Weights of a small transformer language model: MLP 2048 GELU, a variant of Muon for these matrices.
Each number is 500 + 40 x the weight over the matrix's rms, rounded and kept within 0 to 999. Layers, rows and columns count from 0. Numbers have three digits each.

# up: layer 8 MLP up, 2048x512, rms 0.339, rows 636-735, columns 0-63
# down: layer 8 MLP down (transposed), 2048x512, rms 0.478, rows 636-735, columns 0-63
up636:476471556502525498532478461511528521542520518486512495457417539470489525479492512553422569507489515456513524490541514580465466473524555544480495526498542465539517542485529518382488445584426511
down636:514551442435510492537543429498592507555454454499519555490517494507475489452529561519551526535508516544480558441491514509492530466551477504463502490489535528454598613505592421467510477472500461
up637:454496536433451464483515498469475536453494551549550514443476498465566458608562506557419549543443458519538499442535601551468518529511536563494430431479398517473506489547462497488534500472535496
down637:511533547510499455485493417370473528592565483494506495579481506458461517484568461633450472462626452519488524569483546557502435505480513475568529580448465467480487530551501475455492536412455428
up638:446526491460483499532503580536516504543533545535500504511537453441493560545533494505512492571483438538543459536477505500514462470453480511596485479540466499452515464514479540420528456543453494
down638:413496509489477532562478429481505470520509530501533504482439460461512443564470521467497538562472523522455449495482455535509510481492544433467492502510503456537391530531484530470456514544464498
up639:552526507551579491547547470505538529482520497479547536575454479526525553469489520492487484416467496471507605516474560522472458508501510493468505457437472485494502468525501516503548482490481552
down639:526529519481502521441401563568464507435471491528510491415441484467477587503504442482451526564556496474479557492439487425497497552548504533520496515514530481516518546512490438418477540474560553
up640:502472492521477569509566509508449540463558478564536477506525480419535463559507480502441555497439531527583493499475447505423433496443533531522504453452520475463420507508523508505550510451497526
down640:446500482458457458475483427461498462473523523521416487459499550536483524571472520503491515514524460512447531462509580527517525573487518458478517493503416529451576526490495491530467525468475489
up641:566505579553530537499556457557489548511467546586474525475502530512559497514529465560517490497424524477499537503536509488518547511451512504441498493516467538476515566532498537473467480484503555
down641:461452444525472444538430489514547459497506483447490476483500517504457528480514572490399489559533487519476500521484506538433501491523508373548541507435546485508486443502443462496544518499452462
up642:510565471468542554447557508481497494535465514498563547518487511484502498499559537541561486536498491515495441517393467517523535512511514467487422512499429511590532465501490556456541589527494488
down642:565517465506538517500492447557567487454470511523446500514486541451492439486524498510445518493543485510499503447443495494569507513513535379454534553495513507487567516464482590455515488482464466
up643:489503588415508566462555454477568450485498452512494538492504494502548392498533461532561558542517486541463497545516493424507498497415497392454486411504501461496445602479502484451544445531499527
down643:553454510493529492482454488460474474527526533517499571497568585528520535519546455473475534517458541564471433541502493534456473487501418529503535503426472502496521462499412554423476481476498403
up644:494499530505475469476526531473490549489589546465502517427486490475545536487488517523476426501573556414448579504509426509501551560515488475531511526541509515496544469591519480553501498567478558
down644:526542512538502514547467456525533447539456516545568531531491441550496487513531494522512500487473485537483522414498530499539461455561526514499497437498519462476568535510546466460486482517510470
up645:506529456516588552526509534493505491465527518567407516528492442487468481467509456466482474513465531498540527485544450518524544504458505472450513466511452461511409467511575488492507511476494488
down645:507459479483564479459493521515541515517486522468459554525525499502478465557517540490491404527541510483476502559520485486473504518437500450492532490494582527467498448501446504499555458450469385
up646:479497534496490507544569512496520574529571533450495500487473472515484499502497511507549493428460446491571457481441594483494529575521550580540454454483499474493551427521559499446436471507527503
down646:458582485568478503515474484529482546450523528516577500551569511438439540529461520499608511512567434571568524519500452466525504508524473522552543448571478431479538532495473499491522521471518476
up647:499533473439452517473524505539545491508442454609572521493579472523492467572523561514501491533552516492475558476475469461567564437482502532524430585475492488546481543525508495541597475536547513
down647:475501478551527489517456466515511490511437538553465536476536511482501473490445418536464553479463481494514495540433441487507516483522513524471571539486544494429453511452487432470443486512568454
up648:466506459485465436450521462493535505486528549492514442517575462532583547500524487541468465469486480514525498505537578460481508521537437539526489445509439592569511487481512513473516499533591526
down648:473537511532521464458542461458547422527495453575535508395490482436496585514474488550482555525425507445450554551441523484503552573506538478474508475530539477492580477513461487504489473437555480
up649:565412476487441514566540508454510424489521495523440477529490501571480563567465460515486500501539472554529507411426469568450480497429442440524440451500517492454513524499475482555502489558412476
down649:511445534462488497491511515487574537530459464518494427436460499550572540477497536516510525506487526470548513462490412512521427545468490451596463531429521486466472533513565500510410535480481500
up650:503505516539484549538457484507503564507543515579581552498499502460528470444502431510495387471533504447522539527509495514517532416531463462470501438507555477524556500448445498494487467543500513
down650:454468533531518412571496498454517518525503445566484488522511527542439459529530538454491471524496503507541556483554472486486519495422518485421524478498471513541506453473484485485457473475520455
up651:517445433497504512546446475524521516523526382458485451489447414451434532488460492554530435501474542497599531520545538445463428501537444561572592474515528538495484493516463482490511439514442568
down651:468499567398468488499464526514488549505481509463529505501474417568527473528452451476451533529404497476464540488507480464529559476561467473481526433451541447479430532484457489454460538535545532
up652:550549491536473490515527477526522502466507509539554530524520501378526407492487484453537510547527537448561457449471499540456499482541449566446461498506558599448539485439505489495471502480511485
down652:502425529508522498487519498499517530547498535512550477538511432526525440482529489509491457481550519479498544527535523502488488460439564518490450526493537499509501458551509493487518424534480474
up653:472478491436498516462447504550492539428526465567488530479554490462509609519521512562546513473534460470538517522488509500451426443518534542505494519467536530527465488491523446469493440485501456
down653:492478533496554468479507574491535458486452469426524492502554501462452546494459452472488459521500523543487502535550487462519509540522454462505519513496565514510494461460488514523468493523484511
up654:593556522474475511464533567541475504529477450467489479545486541441487494482460478486499520504453562467542509482492529522481486428444499503410524535561449460447557462573465494480460523561476511
down654:504485500472507494505473452491525543451463473474572476473553424526490584476552573505474542502532549554509538448487463501422506501469567532503546509555541504483527528488563521485472531540528580
up655:485560500543497553465539578437568489488462434508529540540428475467455522439485568488518544495537463501473560506483524455553553532458432475522505406549538483469500508548491527465482547468512473
down655:569465443542514596570505531543512509506494506464447524456518537474495538575571443452365474574455520494504459564523441505518495492526547558482530507506476489456587407581455496517450437501489461
up656:512514487553456518537477427552601491508483495478525497420470456535476510471475509505518448484458419500511456522528516492515558493457472518438473525391504463494470511459517543474462505518580510
down656:498471533481514509452531490535575464492445534518532488516495535453483547481470439555509515487501517577511495434444451494482457515475533513553499428480554482545510523471523395501540523498475398
up657:554549508502553576520539471446517469526438544513458528474481502567434511508468468538510520503556518514534471546588510466518544507411527483465417488526503522442569639463530492442538452490502525
down657:570517480507546532543502380450468574441496535477493475496524447479444443521455490489414476493498488436499480513519559543474564501549578514451512569530404493581454534520467497563397474541551455
up658:479462500515505527456504502535526547487516547527461538506424510548525446506538573498511501547483497484488514488466515561534480507500481502431516468472490557546472544495403475445464428501434519
down658:537483449413535532505497442514467472482470488502524492554497554476495562526507417446468477534480516555450494487448482528534552483464529455511418571447486521552541604538488484553494517513520565
up659:537495411500457525523494521437466457544471431507495483478495439530496504510510490534432499525504478477512562502500525596468479492514469469449534511477540514524553448509512473530507500495517521
down659:533520470514470477532485510438511510456541606560457511532536468497479506419488553413419430528555455465507484517467521575514548510533528501506478485483548494494521498508447513546503519480513498
up660:476464441472533499476483506557527491639476451470437559512527488529524409490448434472484462515508511505520550505433555424513421625502570468512461493547524503504543553510548542554472482565558471
down660:486489485449517429446484514475466500601497608484536534478557478526482499473466473525521610444472440577472518503558540526484471547571550459479504516555440588508502554518473540572514468457490528
up661:511500480528571478517553485539514529596522517435499512540498527509467476457559437515539458535539488553555482475540564465514538550526506544509436464517473518534490557537503502528505536525509511
down661:478510489458462538533574438536564462460456490543493539482462490462514557511424507458512503515562555531536491568531456465439530447480452458485472555483566467507594512541520452538500483513500480
up662:492500497523532601514473483476471457460461490450494469481505497490491511507452539495496464473460515506498492543447542464485507453458493547490514518523517501503488533497475460448472460461460566
down662:573483447486428507494476461444470479456510421469514527523451485482507502474491507489478540491469552525496416494484431450523464486557455499487500480504557491490530532453551508445481467548521472
up663:523477511553501489492480568533474452458563537527525527562476595558551475507497578464548506520535503476504494427477503417517493503479389552454498489447539481502451545510459593470544532519495537
down663:484532524454492503449529454519621406522491549403631410533561496417585514479491445542518498493410513456457499506454461415493470470515508564495439495569503547472490423465553556499495487501473557
up664:596558483473439432507540422491557529544549482522524427456511445528469446524478548551507501544517463524520484502509510438464473491485501437520484520496509497568480487459475433445490427489482541
down664:465560459481517538522452464505506482545543526529444417489544546516461493546518490492481517531453462508495512515496513509487511501463536568513486490502528534446481433476506507471490469523455503
up665:436477453531525450509477499528469428471532438485523542392487448528507424457493499608530497473494532512533428465512487499524455613424536557540487444573501521513531462478459428495471498563578527
down665:449465471488538466490473504474508472457453429473479501421485535486540545493524518544520542528509483482546429572497520513523401500381546496504505502497520493497551508428508491427528418554485462
up666:476558513483638474476539525480528537457519479461534508476513484557506440452473485538459549511501461560522500450526550479512497523551445532536524477459427477511504558518514493443469476521471585
down666:545522519541592509502534450529505516510495588498552554483451499485590494459564481535562434538504511548522520558548490459541474523485421531512512484510582493507501498446469503475506549460496471
up667:468577440534468530458571464493512521508505472498478518504468465452475511448507471491654533461561503477530532488476526502476521560500502543502445538428478513608541498488545530538462436499497514
down667:589493508475489477568560397477564518500433451515508485437506470421537478530508566546461485458480427485493489440512532557521484515498575495517556431491463497421475463586456392507549480497470477
up668:488474476455553519448516461515506485495562491550542505493487494504522527496417413491541515471522507478445429525423467490529553493490498511578461502547526476518511445509523465495405528473490464
down668:521522542496529442547495495475550493530505404478551535535560529503488523491437491468465472505427468508510551497505505524529495498498421534536516472528456506543491541556486500503487517520488485
up669:489531501491569472498437558477483474447563474557422550479495577449500498492504515451479530436471504498514487470510544502447483571488460585453515534548494493516505534500474535478531432540504523
down669:577587422467502508480427497471520515566502463500509505456536475531518500516564449504538461502476502485451549482541581450510450496460480515467571542474464459506504563489442515540506528512494424
up670:503430542546459504437535487506469517515533485486444518485445495499474446484470535552507508445501535517563481496610454518562522517501496547539457521530540529448491516485436569496503493469430568
down670:498432566498470506523534528500488506522411510482446496514500490464451629535533501518398545485486498488539394505530472524504456514514486530482499545507462460494462434448471489473475442513488475
up671:460429547561469535523515493485545507531488530484473550493413487496484436559441530618494488485535514538508408499519525439573563516541505549477484602455436498575425515474427545474466436474515553
down671:520452504441499533550605522469495546445518562468502502526442459570581411530518493482560485535527511545454529446512565579487466527523439574501428511513525489538446510496567532472505434498476502
up672:493537540514494509507453543464502577461546495499484475575529483521541477504490429557492483528474496493483503566443577505473517501483493467516475409488473527516466538525458483493513471489512424
down672:514417492504534505527470534527535482525522487522492534510541448586532545511494552517462534499507509442535524408461419517486432438514553485478523518561574497541466509532596568524469504519521516
up673:545484475519526515590528507525527461423480491464499497484430536483536553514476490455513510516459532528570510487427550496439483526483433509500545542506454493512471517461466512507475511432460486
down673:494545508583457523503555473474524513516501558498486503511533529522528573558485543506478516556473488514492514535441499505493445510533504550544509498549550516584552493456494469552512492523522493
up674:477542563521469521473557466519446484453513533564519548476541538415512551475487602546522490520461464501491438555475513536507565477489498554569491465479529470496515431488497560469510434511466498
down674:556513538511472463524472453509458534518485584477546451465510496515453567500461458544406511526416504499473471543526500446515570513540528519459508424505521487540499505490523473547528475496498396
up675:456554557479531469507491484553506488475500549500620428500537479466510481578599514475515530539519508481561481508433441545460507438469537518589445494517496489538426510534503512477494489446579493
down675:444485479571486488459581511498478501506552492512469456456476547459492496452509517450543515413430534489561484581497447482495506523482456566522439452601512545567537499550477520540507592505526527
up676:529557524487486481541507479500511554501466500520491517520466504529468501513610538496460575525512505498440516526545439565460507440549495525546456475457445524577538532532561551486453447513500490
down676:547478479490471483468435506472504428446445477519503458565491473435543507487469501471487488475482557493487544491465568542535532533461527444421469492486440502479438414510532513460509524423471506
up677:595469526496471560490492525525540466620505537419505485464461508495600542506517457495464422505517485501512432506437502432534489528488530464522404479504529469463538449521390528443488502515518484
down677:460574484467519533450438499551508472510428495486475513494434557518451450461462518509474496567529569502533530550485478489536480490473456414566518517497505442475489500519518500463493459496546445
up678:521496448445478490497554462551416483493414487505422531439517468515500531509464514465563541513504573474447544527507517501444424518507483489499467504517476496588426527547515518473527479508550531
down678:512539529528483502541439577533502530463464470538478479474512479494476468491453493554509487487548455617530421520481502516477435540557562504479395522531557516447474467439523505478536491485558574
up679:588517436518572503462456464474548554432424565452457504467503504521473542541485506519557528447501525433514438532468556516537510491562501489553521507445514491531517457498446434514469541521521456
down679:575488545505552508459450537530532474486515453530564487478610514529471462456470468472469470500461439504573493510552530545456428435494435520447492500545488500518472475569492439478496552512520529
up680:430602515415497481510517526527543504507547488465475434506488400493479452522460464444506452390406512494506566496424513487567513458471494444526455510496480500530482539520548476449527553449444532
down680:540570564490505501553436482467470493472502502455501445481536511515517534448465477551478462540521481535493534621535502526536492512497506538421489512525501510500519459513499583520525548473562511
up681:422433479497487493530545489527507532451481496552508580590546525522517455532589522563536472506504481506506530443480438531444505493467517502505494511531536480525533541450514514461459460490463421
down681:531463528504435584574492504523420492527482511444536506496486502536509533480502538557491535489494550514546505448557478479487538490516457487550534487518522537518496505542493463539445488578503475
up682:583535500544449409569461542572575464486499551488458504526563432563454418561494524475524487579511411471504486505507470569505546455558529492497479547569498549497525483510502502481451513454450542
down682:471533437599491500473419606466475538456441456526513528551499555497484432524538543511428461470521481549515485430481524492534506502443579511520451425437496524511514469456491538462525585482569435
up683:520571501520453568571560501497520553488474448478424443514431571542445526503508436526529506538551538436429519473516586571500505518541503491578481472520498413454502482561531481487527463544501588
down683:470498482469519555406511555466524512461463416551510541509509510541517467541565422437470471435506501507484443532446444591487475501522548551510440466517442492551469533504452507453496508464536444
up684:481539424477490493449562528482477536477525472502517523513554530481461492415540539507461490531562410483501516466543542449539474516444475519502515465485437440620562496539494519495460489558550510
down684:436495501377442409505426468523493477497536552532509482435571472495456537448444552464393472489508437457521553539431453535515521466477526558494521454493475503488578401474493473550548424507489527
up685:431498556520468473516508484489494553555423552495466494471508456489441467440540538496450528526547536520531537469512520484526495517483540532494523524484564540513524520519485482463633486526467527
down685:559489505474538519532571494467449570541550472476547502429510534535526523489479503479503510487517491496443444495552478497425485470496475474476535514605416527497429511473513456541483484417503465
up686:481380527549513467444529521541508480537492498415507526484579515551470423557566464545470474442495478463532469529466537536444502541514502450491483470497408515505562461554478492490515499485444457
down686:528533546467509514543446501477621567539463469492518518478448546526566475493527479526488430417453509488455552535504543457531507527503498445462562477548506535604412437614445534422476486569462456
up687:456524495522456513425515502574527512507437457489524539548533494477446509527496537433483491440498517619568526519480449515427553490565468494579494426493453473499451405532482563520454554459530488
down687:488546494510467540495428538503535510470489505498469438456549460451465558529419481497506545511499544598466449521526436523447532510464535514506474567502454521466484485465585527556562449521472548
up688:486491588484472481470558579478566503441443532495454536485454474511494474528444522539495522455493484570484489454456504526532539436471512518513458473502512482479525525540475555468472507464552462
down688:581487506529490587502467512516577562592542418473459468530526471469518519470501473515493591550506499455527503490480471507529436536492524510480487407462512465533500561449486517483482512529470537
up689:510521473522518498496519533474461487492497452466497524446511512435469471510442503475520512437470485518488461404510500513600485491517520488540555506599542469544522468456507532510522533556477560
down689:482527466508497497476462471509522548471531489494513437538501477480498504511430582491473495522498561521517498525447524497450505507480489474526464524532502542499471476448510497484502535565479563
up690:559561473541600479563522554450486480484503528522433501447494518468520496555402500575443440476513566480522569506528521514546519530510531441544464535527472490523427519523479472530500417509465533
down690:483539517465560453488461536472468434539532498531532527585556527532534494543520446412535444535525504548513435427472464498519498434419473492479561540491591483506477518509504524509497418489544443
up691:508439539543483488457476552482497458467478540518459554492532493534490482525505547502451582427513450532442539518554469479460482463545519505476434449521489485495474501545501469479451398492603584
down691:569466448507480568522496499468485520512583516466531478487512488437524527500477477500500500503519527496524449527416530488474466587497570579527518490523545503478438468484512513537491503521484489
up692:471524525434518438466494478503428528518500496557553529435463531487504440479450555558471486450490559559547515516456511427568445550515484412506505468541547499476426524474423524559570522431549461
down692:459504438497503522499426524506545424563486552496468553510516495483447561507477474544481471479517528469457572503396542548466513497476521507523511482438430553461480466468519583495497428494494526
up693:469455489592451445520527469519503510432410531451487484490448490530457506504467470557503527481411455491593514517516500536515575448530528465549495542460533525532501517527511545514460475531501493
down693:499493517517481533522496490406482494509488530474560548562463526498439453493518455505533485527518525575501545499486457521521540448473523480502521456510511497438476425486529605490513495533573453
up694:523476498502565520564485453496438561535467470423446549479514482548483494504442542463525474505518467536484498470488504468494493497472474499460484459443465480462476525552446524496563487545513440
down694:430495447516480530405502432447544454513455512546540454461465482530455493515516459576513615505504523540513500470461501558517484489446564503596532568494439468533528544517515477505470519449510531
up695:487473533564493510572497465464570550517551484522573567552516519476578493469546416507534537437497545450482517521455479476564465578497536526537441484564473443545507507524386520529498481541534462
down695:550521433511552482511518544456474453428520489473513511463437563496528506454470473504459539512547465412509562498453485537460571496516509457494522454529464504503463430500458483498574520558527443
up696:482463528513464473403502476486465420547451482532476454468450506495476623511488525509532454530465482469485507547470500502536439478505544510488542524495373475510480502505471579538452500507539567
down696:498484499502525522497436463498463478491455526451543534521459505406473470514531464496553541521521515469517434520479541485546482470502497472466507423480489508408472482466546471456450450464570515
up697:538459549544502529523555504446468503539493586486444486564580485508401529489545437471515509457528468433531459496519495507445447482542546531502452500494517427466497497504445479466539516530516528
down697:491559550485493519525446478497457558532390492476427508473501454453511495574600533535503466475520448474449467463461554391448484511384548494512521572517501431466525489506463422527474458465574548
up698:475491522459481476470501498513552510483522445473454534498492529478434460515503502498509555505460584505535482497516454519489462520491487551585411559506465558458570457511454568463529551545517577
down698:499472580359484508490542466446473454473498422512494505550480551497510492435539411470457536479481477434486505480511486539445435539536528527515457605489574434489496509428366501494488453592516529
up699:530445513580515531446540475528429529528576542507502539499544494485474450459488475447483428487567499490497459544450472460446541532474483532478494553553518517517487545490434522550447515483464477
down699:511535497473515502472474492489491456514538517491546412435524458473429480509454518466524568445489534494508488566517528494445557523494516433484479528506511524486495539568571477542569472520506512
up700:508472485532533471523558432531517522571519516513535485506531526475486472468501475533491442537576477449529417459461460568418539467495490487516506451492500473538475511477512517501462506508520529
down700:508454535503503526469458475463496593481444561450518541538499468476469470509534560541474546523492476545523493518504452544442491490545523500479483525465531573446421447526429509479544483464502515
up701:538493457570535480450486543498546495610497471554485473441503515477467532515520466571475461440508511484486509473490494537513515558467479451579440465519521524512521478472502558536465526531482531
down701:492537521504484516514457538495490537453474503461470545469495500462526581567444526505485539511533467537517493527465482502536486537496551655496432534477487515480544484543494471531555460492452511
up702:449480516490521544567501403494535461499505463535444457531488489502447509469510426486463448482582492503495477491479504477536494509552491524480530539485464471546503492561507494428481460526514505
down702:523427487462494433488478492524510465450539529494516563570488476508512521544501492507448448510464524504528413511419457496480433531455501516495610546544467465467518466473524468534524465531462515
up703:561526471520519496492488511480525531543509508559486501526463524523529516465559541513461522458506520490496491499524534508493521526459455523434505482497431565486538494460517562523572458513497475
down703:540503503528527535507475476489549561513535488513514557507440549439535508501513499503540519523465483496522486475544491486491496460516548466542479442496515549534556472498469471460461500525449529
up704:563438479438496552456459484545497569505430433521497569483494466546559555498502424535554488521559488446581437560484443529506499516443466472493518486569504516427505452555508542566534444587528465
down704:548434532517557497442469451447482514534561488609492485581534505494515497435509506555515506525405508482493572491555509455438491483424453506509505528538474440511510430498442563507537474500456528
up705:459471542528528573467484471482496461489449437490480463554468497521550497497556494504483499520423442498477494478523478579494495575523454515467547495543508478446543482453542540524505548536426539
down705:535512493534527470504501536473462538399549506482467491440491464527480492500436469562547512542447490503403538519513509493511469469495515483560580539477478528521499506555489510489449506525515502
up706:464453484428509475506521470526548483468493535463493529452453428503478419535487467521479579474476487557584465464547444478525514502467598523516461458481531515473467622458402502538446488519550465
down706:566364480503534539480551438516549492453504525479514565535433492460521516420538489550538540510511493434538503466446568493490455498524523524584497462491534517552550513499437551488473476498480494
up707:570494449498480565491476484477519579501532513568565502442497526436493436536445456530477526547513472437504492456485442505482529451476539516498512584409518426491455526465439483500498467457487519
down707:503536499538520563489442492432501482515433544488534523517479456543477524543453518522526477468491529457525465513513509528481533533536500524463562525575504501479526446498499487534496529553494481
up708:554482467485449525540446477545533524512523558545528463467471484495539570522490532514465510506514503559482462480505550463504564444475461494528503422507491543502407470465516488562512552538471497
down708:523479515448593518551491547482490453491574516439501530536502524495489513475498469539509525504523527480503538550511490473521406574527412499540482520512505516522512533497520476491503476442492508
up709:491372485431537550456499453498531497541580563541544526519443506517524481452480415467520545498510491505494483519502480471512485471512562421591574494557484501478533471547477506507475480570515512
down709:446540565513468490498521482503512459510451504467446534468460493497505499507500531536432546557497477496452501467531491466468539458468477457461520439497451456519443583520399529497448441453484438
up710:482513506450470451535509572469454508548497449480563544531551509534546475512603490549483508440545547591483519535483511556518514521520424471480437499518484514451465436553519561432458568482520490
down710:512508483467389472561615488535551525485508523564507519519511548479543455430506450513411527496495488487551429433520464520525530502585453515501517553551503543565561522530497534507451515473492494
up711:494529520446497406468526595551512526467518517450513469513477556448511512477493530467523506504565489499505530543488548471508495452514479496537468512509525457529488524473552502541472506443485503
down711:527477457403515417463518557529459472455532462456397454549604447485514457520460512486472481512481545471439436492484543542449475548515522457420482463503454493485464524544566522601517507498428466
up712:517412444456553450504541542495496465551536547545548452433490459584531463495483494449505521523492484447438465460524530429521466440511462472544532466515508523553548467540502509501472519504514475
down712:431528468446477442503476446441525506541497479502450541524471464505431553494560520527595535556467526485473497550383545477493517518568558477491533479566534492507474544457464496441468523606537532
up713:493513494456532438587488526512423478480584545537485478518460464515482529494594468470446422478515537495480479498523539487469544492476525508506500554534521552447562555484499494460515494527525525
down713:558549486500524451485519524515518455473537510521560575505481523474512522519503474511429501506563533507475488496503467498516505495465550502509513502533492476484492548427505493556576487483503495
up714:449478551463437487531488580489484481502466500583590590567523471552548503481512485457442456433503537494502508459511512571444451451469483495537516538518469485495519561426513538457443473538453512
down714:521517477450480405546496547461499537538567501528548502510494438426422396538530411512450484474502500517470454473564437464361452545458439553522497503574508436539612472568527535511515521518491498
up715:515466490499485524570412495458484545499517485614590519501489432587458517541513533425471470480436453537473452463464554492491513538435490578492494539523463438471494518568550533481578451512422491
down715:421564523559518492482607510466511425425485562430510460465492542478500495540527472505547532511475516452470512496540484489516494529544449461486540543526504537439469512491475506515523466551512513
up716:500428531477412528450507476465528531529557565515520545436493512474521539465515488499503433448481560487467496545492511490529541561463525512487481501564530519460552469566469529449506477597465493
down716:525461514590515518584505459509468526502481462520499460496459547509437555520491433491555542532477545501478480437544553511485489487525492508555514445488523461457483521504521415560553475494523491
up717:457514533503543528604517560460521516531454519492525457462525505556477547445507524498456531445490442539538525537497522489488484543463494506491542485487495594443510588503524462505612462544520555
down717:469531461511500432565503475447503506582509563569455526477487422497545413471550471458492491492494479449509485515514408490474478490507564486499505518507501497505503465399494547527590511391488453
up718:540566494516463472565470513501530472486488490494541475542464528495504488495477474487515537491436571533533487464445481420479489530455417514522496458530491543485523461559541530431591429523501559
down718:456532502465485507517536503549523520486398536485544547454519569475511448474531543499398417582513478525477597477473494531524588506495554437504510525495479521558444511471483536506408530445473487
up719:477509514558506447503450476490482586449537447552511499459472504542494527493507421517503425554539515522515556484566473504436535502431571552487486476468527429522561557558460527502471547524470483
down719:519510502463486479541521450553482453521470496462482470489476525467525468542497508515493507457490515516549487480513464487502507510481534542489582517448478523555506501501477508493496494500556446
up720:556525478570548491598452444578483507493543470460537452474522435526585453579530452449522472501466526457461460481512424487519482482584487539529505528495494516480479459498537499472481516480477591
down720:546415483572512437538502531488530556484552514461421475508484493585516599479541509470458436427452446478501524421466486507457532480452478505509418504549522509527523527451458527574464502493487476
up721:532478531546498515477487517474523531535474522552517492561467535508529487468513511530503498521524511475521502506499521538495545430553539545487473482498399522517522495468482491516481517544497498
down721:461560537499535493525523423490427511524544500440527540452521458478472524533504531488496509481480493520490456500509506531524420532464408540535467514479496436493523472482556541503500429488604498
up722:484481540532520528560454541518483514546493390533593488509495569524511461547502537511527513489499542481524570534548495464508457505499534444425493498490500559444521454510495467443501528501503500
down722:478468427523524429474488492493581522473496502550484515447401556442537546536532584554632448496476465491505523485535542492559446445482513522417485469530487476391554479528467512454517506471526462
up723:555500557496500565532551481502589478589502479461566568524524470548543419486486523593538371480437439443483439486549554490539380516504475501490528527529539520487544435502437507446560474627488490
down723:549557442568516536527501480434552593484561558489513521511492534624503510499445528536440470465537435456504465587499496525519547482504536529509479494500472574434437465510460573485548481551566510
up724:563486503483523517526474513538587531462436463472525552488470435542437567498437456513504521492509502444587533530446519485533511518503538500534542469464531469502463518438409510572492517534472525
down724:464474522451512493495507424475494519524450484566479494449459483485488535480551502562495496512500523498419489477568505454428482562468476409497473468501470475472522474547468472481521484449549507
up725:558452537455474550531499534479492449447404540416499455587486483540481430510479533513449521532495510510566414516493519471483435542519492503440494486423465427549436414498498475487532477484518446
down725:524436563399462509542506480454508581419483586502383492532504503566528530496493552485418509450581472434525505541421478406452505595466458534459477480469488475557483492450477483465525516502515421
up726:467552502550517498482556540442454459538458471549505463469483412502629498466480510482487464527460496552511593456458496520579550473486544509588442508541467456454426432510523552477568509497496491
down726:455496516539485493470573492526502539521483438378555479469481486488500570537522546479574522467413517593511416551526453515488468514485554564477464526501467473476483456535489452472523455439526521
up727:483549571508445415525556499411483539480515505506520487605518506493486518632507547496472479552503518553502521480515476450545518494585526488523551555472437529497483526544483513554520464505478526
down727:508520432534523501514495460503436508483512456548486526498492536543546527591541551461495607436424516549499495408527478574478465468470583529524500471518554527487501505450485445505495422548521469
up728:539405594490494446439522524570509465465501509477463468550510494534565519587554481462506487483486458466490447474472437487529388503543508558465500483487557544527586482457492466474518472531510515
down728:467501540481470524505501575459494456464480519431491494521455569486478475449511505529489535576424569535478483517497570511495440516533410493543475537484535503491476525419493539440535468487538476
up729:534482483556537513564455509460488471458549536499422464495494468524520497524461522528452491492499491527461556468461514565484549452462566462523433436535461494398498534542476515497474469477437471
down729:507514498511473486506574442457458510459546508425509492530523532494516520481516527512528485528527462440480462501462572472522561533461481546474556494603494500513458498539482463488540566465522477
up730:483464427510550551497489586524497544523492481429539536532487445561528507406575423375535483485489587496577494439523518503449528594516438497516458572560448512648491527518461513505462511516540502
down730:562567447428411539598554538494551531517505465488477498508486495554475450428506527521469447485559515533497517475461558521568450464516416504463418452567470495480524502478498422520403462484488552
up731:490491576592541597481527478497468457508489558487511584580412503513477492490522565482500468474517461512445474484499466522466460461486471582417450484425517499490499510499520544464521463519525545
down731:563475541581505557552438477453579518504551552478489575523504472477452587522519484525546498469467498518525468510441406627521471450456469540498472496564608529431498470472520480486422503521548508
up732:488491429528484487474443503523512438523502550515510564428494511564460509509474555505483460488500557531425552478431528527409493532495453494429511526466468507557449487530520528482490544543518441
down732:477476442538483535432464505525469454435589538559581477410535433575513566544414476568507469511511489456501561494511515467540476522449494524455548418443533501453482477494456465447487463494455523
up733:508459462471529497569610501510567506539498500465543470498489539565517473512552475489470497532533484501478481495424485499507497496448504480501487469457470525564565558534536562469511547467524462
down733:486451521531516478509565505532530445493480497482490545513434462485499524495515526444531558585517549490448505539493604497515529518470469464477474428533461491472512446521478505447485490496498475
up734:441499508436492515474489473532537444450515504460485490518504510564513528457474447554559565519489518405417509516479529498491471441535506526501482561464478562435517489511444460511545425501496506
down734:530507553531514531464418523531494556418487510537521514472540516582476484519477547475458538486541476476441458443542445517505391484514533504524432538467456480552453469526513537614459419502547511
up735:506487486509483506450546479503523530489528455521532488512530479483477488526500494464419466476500486530495543485403514558523533487486538518554517585481493522540518514561486585551561525448517505
down735:546486530579464535515473474592458497474494476450509527533515491550547522466562496510476494496458441485486482475575512514518498476533510515462482480504442439477455469501537550505488521539504478